Weights of a small transformer language model.
Architecture: rotary positions, no biases in attention or MLP.
Each number is 128 + 24 x the weight over its row's rms, rounded and kept within 0 to 255. Layers, rows and columns count from 0. Numbers have three digits each. The size before them is the row's rms in percent of the matrix's.

# o: layer 9 attention output (transposed), 256x256, rms 0.135, rows 193-212, columns 0-63
# v: layer 9 attention value, 256x256, rms 0.158, rows 194-213, columns 0-63
o193 083:129129144118122133113130101106173118147148149128131140171142092156116166154103081141145107151141142112148079195148102118123127150127145141167154109142122114105122116146112110124106112126161142
v194 093:107121087134140163145142140148107133137156138088164117129121169157146130134119129108108125092125155187124115147172157120123152185120122148106154113107124154129121131152116111138128125153122129
o194 086:108090142097165124128161081149135095131100084205129138125132063143105113099138115146118126146138173123128137123162100135122103121101125078099161172138122160132125156072081136130146160133108123
v195 098:154111128099123103147127120125163128081145143134156144165126152153115168105156088147130125096091162101121095151113137121108142115123112119150131137138118117188089123118163154123131122135115120
o195 094:126085122114128131157121133136109168134131105144136139083124144114096149101147157095186141147130137172161088094110143141108142171108147121114092164131090128103124136110148083172104124136135158
v196 094:136141147124159132133083146146156140164133166158118132131070137109108142176093141073136100097117096129118115151115126148125102140102131101123115133162152095128186139103107130116127163086172102
o196 085:123140103182091143132151125127115107091147117097164124092057110102133127129109124095124161135112151142095131102110079129112094132142093170121164150111148120118093072105138093117123156127102134
v197 096:121121113141113154106151167144155112121113159136084114141148149115088114103129116136134133143106110159097131130122097066090088171119156147116145146119111108139128110113110149156157117149158100
o197 091:134127134157172128152087081095149153062145136120126151178119124132151158108130081099121104115128094124112114153160152128180137135146099113126098151139136106102182143096120151108107138114099112
v198 091:142124186149101130131089117111102133130129068131118144115147130098152151102115129095134130177082116072089102143099130141159074113159093137168117147121129149155104146157121124128096104148197129
o198 093:132092146145120128135149165110111134110128123103112096138146131120141145164126109159134119140162123096125139107123105117130129074144093196075103139166142132114130104166146156144117120118118114
v199 090:142127130151150091108145104139143094118142148125121121136114172136147147085104107168122155133097171155149140123110106092116129125139132118127106158112172121155148098185093176109131142159157126
o199 091:110087109109135142130080144123134139156110151148100099104114088139115102113142094124111104081121138123141146133133115155100081169105119168100131143076122071134104109122106130120105098165103130
v200 098:175126135123131091136103095141171131170085133146138102126083159112142128125143135173152118123136095129097179117123133112122160095135114119130136133129115130112133128112114118131125099041133121
o200 096:087109186129126155109155123163110144145095148117098149082147122131112169113113108062094140148098140138125119140115127168139142126139132144162110153128121122105138161097123158116154154134154114
v201 098:141074090110151097117136122107140141150152155132130158169130125106131116123173138107121119127126104085120087129161125135097133147133195129118115165130200172137129166096157121149108098101133153
o201 095:153165155099100123121162117119130105112104123176115151105139147087152120095097095143131171179134127111157121142160137128142122178084153126137141113130135163145139101145142109091110140115114108
v202 093:132128111138145157142161151117106091124126137119141154110164134136126129128114123168097116113149116106118145144160152134126121147102139127133164128153157134190104129173127127155118137159133171
o202 092:149167130115116133145080152131146083158134152121137130186124124165103158122121098128129143140113124129131097152165162141119130148136126128113128140132168130131121147114104177093174171070120109
v203 091:100096142097127102094122140143055112138116146111128093108093125104124112143118100172129134135146119101081178164150158137165110155115070159114140094148149124111149129159105115138129121083141143
o203 091:152152104165105129144186114151144139162097132142150148128145131157151138098137137138112107097163155177167112138112129147120155110143123112117120123105111120158124156192134133159143185113134146
v204 092:100132101159071097155143140122092131113129152123138108094131110107113147143126124169142127090115130115113110098136080154150099114123101122147123099093136149105119089130107128116128135141126100
o204 087:146109150146171150106118104120190119155122153088112113168158141118133145148158165114132118151131138138133125131183125092120154119090140175134121101113147125141108128147117102125102131102109127
v205 097:100111130121155164134120156132133094156130133131108101135100108132132097123117128126109150115156075162165140104140126122142136117109132158170160136141073147108157142123146143116132117117168119
o205 100:158149141149116143155154123071108163149160108094143162111168142165112162128144120133124131121102137135149118114103135146124118109118193169145106114097105105160115131093144111089110125148115095
v206 095:107089143146122121115132104143127112124173157094122157131137119108123153156091132143142139104117114115120092123154151176097124147079115117124142136113112149124132098177150142164121159143093136
o206 101:112164139144102139147088101110161143143155117142149123119117142154143109108134128099095093140098098159104128117155106115103151148126121158151143131150145123135172181165125106118143086112172120
v207 091:112118135138134145180116173139130127141112137143121101081124117130118156203095139155081116117150090122122182139146159132200137133132126103122156143122089113130155123159114107115128162109137103
o207 086:132127104111143114144137092127109088150127124095134162129147093157190100140114111142122139169120157099112138128124101169081113112118129150092172104127136181080136154124119111138109107155167150
v208 092:128170127118140137128129140110096096136212184123130172140115073123142156170156153125101121143130119132113144152136131109134121130101145138131142133127103140067105135129153145155113161153089078
o208 092:094151148136137117154130108126112093186108110135149134117151130135124149129094124102168102124120087110137138118145154109119157139129166115146152153106149115181141091094129124112147102154131138
v209 093:149121183143110115140203126119128077109131140120104176142120100075123118143123185110132099154133058149141152161098156156071121128139172134147142140145131158140135149079119127153102104149131144
o209 092:141162114153084111162086126080152146126143120138141115166115137116126141119141094129147155118088167117086094140140144136175128111114102090180111131115142119152136085174135133092124119070143126
v210 093:138124089126151091132142080118118110122149178106159124096098149137122150122159149127139087140106136140157083138106120154134093130125137127132131125105146113165107116115161138135107128171141114
o210 087:102128103073115138168142179149190112164125121110121109121114134102111133120125096117056140136210146144128115104131115106116157115141077153108146124166114137143089079121106122120120132152141139
v211 091:144091097128120146093135123180162157184152168118123143099091113153114142131146120135094145084090120081104105151166152057126155109099157132126107096117103132101113178131136138135158148116137169
o211 090:115150120135128117091121147075118133094127115135146156146154107121135102110127132081124146114139164130161116100112119175128168118083119114149127121139120114130224128086143126109125103149101142
v212 094:162180178107164136107136117127114131091116100095115125105117087129124096109092163097155099154138139109105126101097125076131090130125115086102126117141127135153147120115147117163144134111126148
o212 084:136155123139142133128141140076109124130124108104135096168070114115153107124137123162104146175098168164143105131093147167121146094111161194169125157109144112128115106109139176099108185135144112
v213 091:125092117124111107141100114105165117134160104119132143113113106114113153113094139119104128126114144099133142129106160122137132130137109107154113141134102144104119151119169122122104164103127134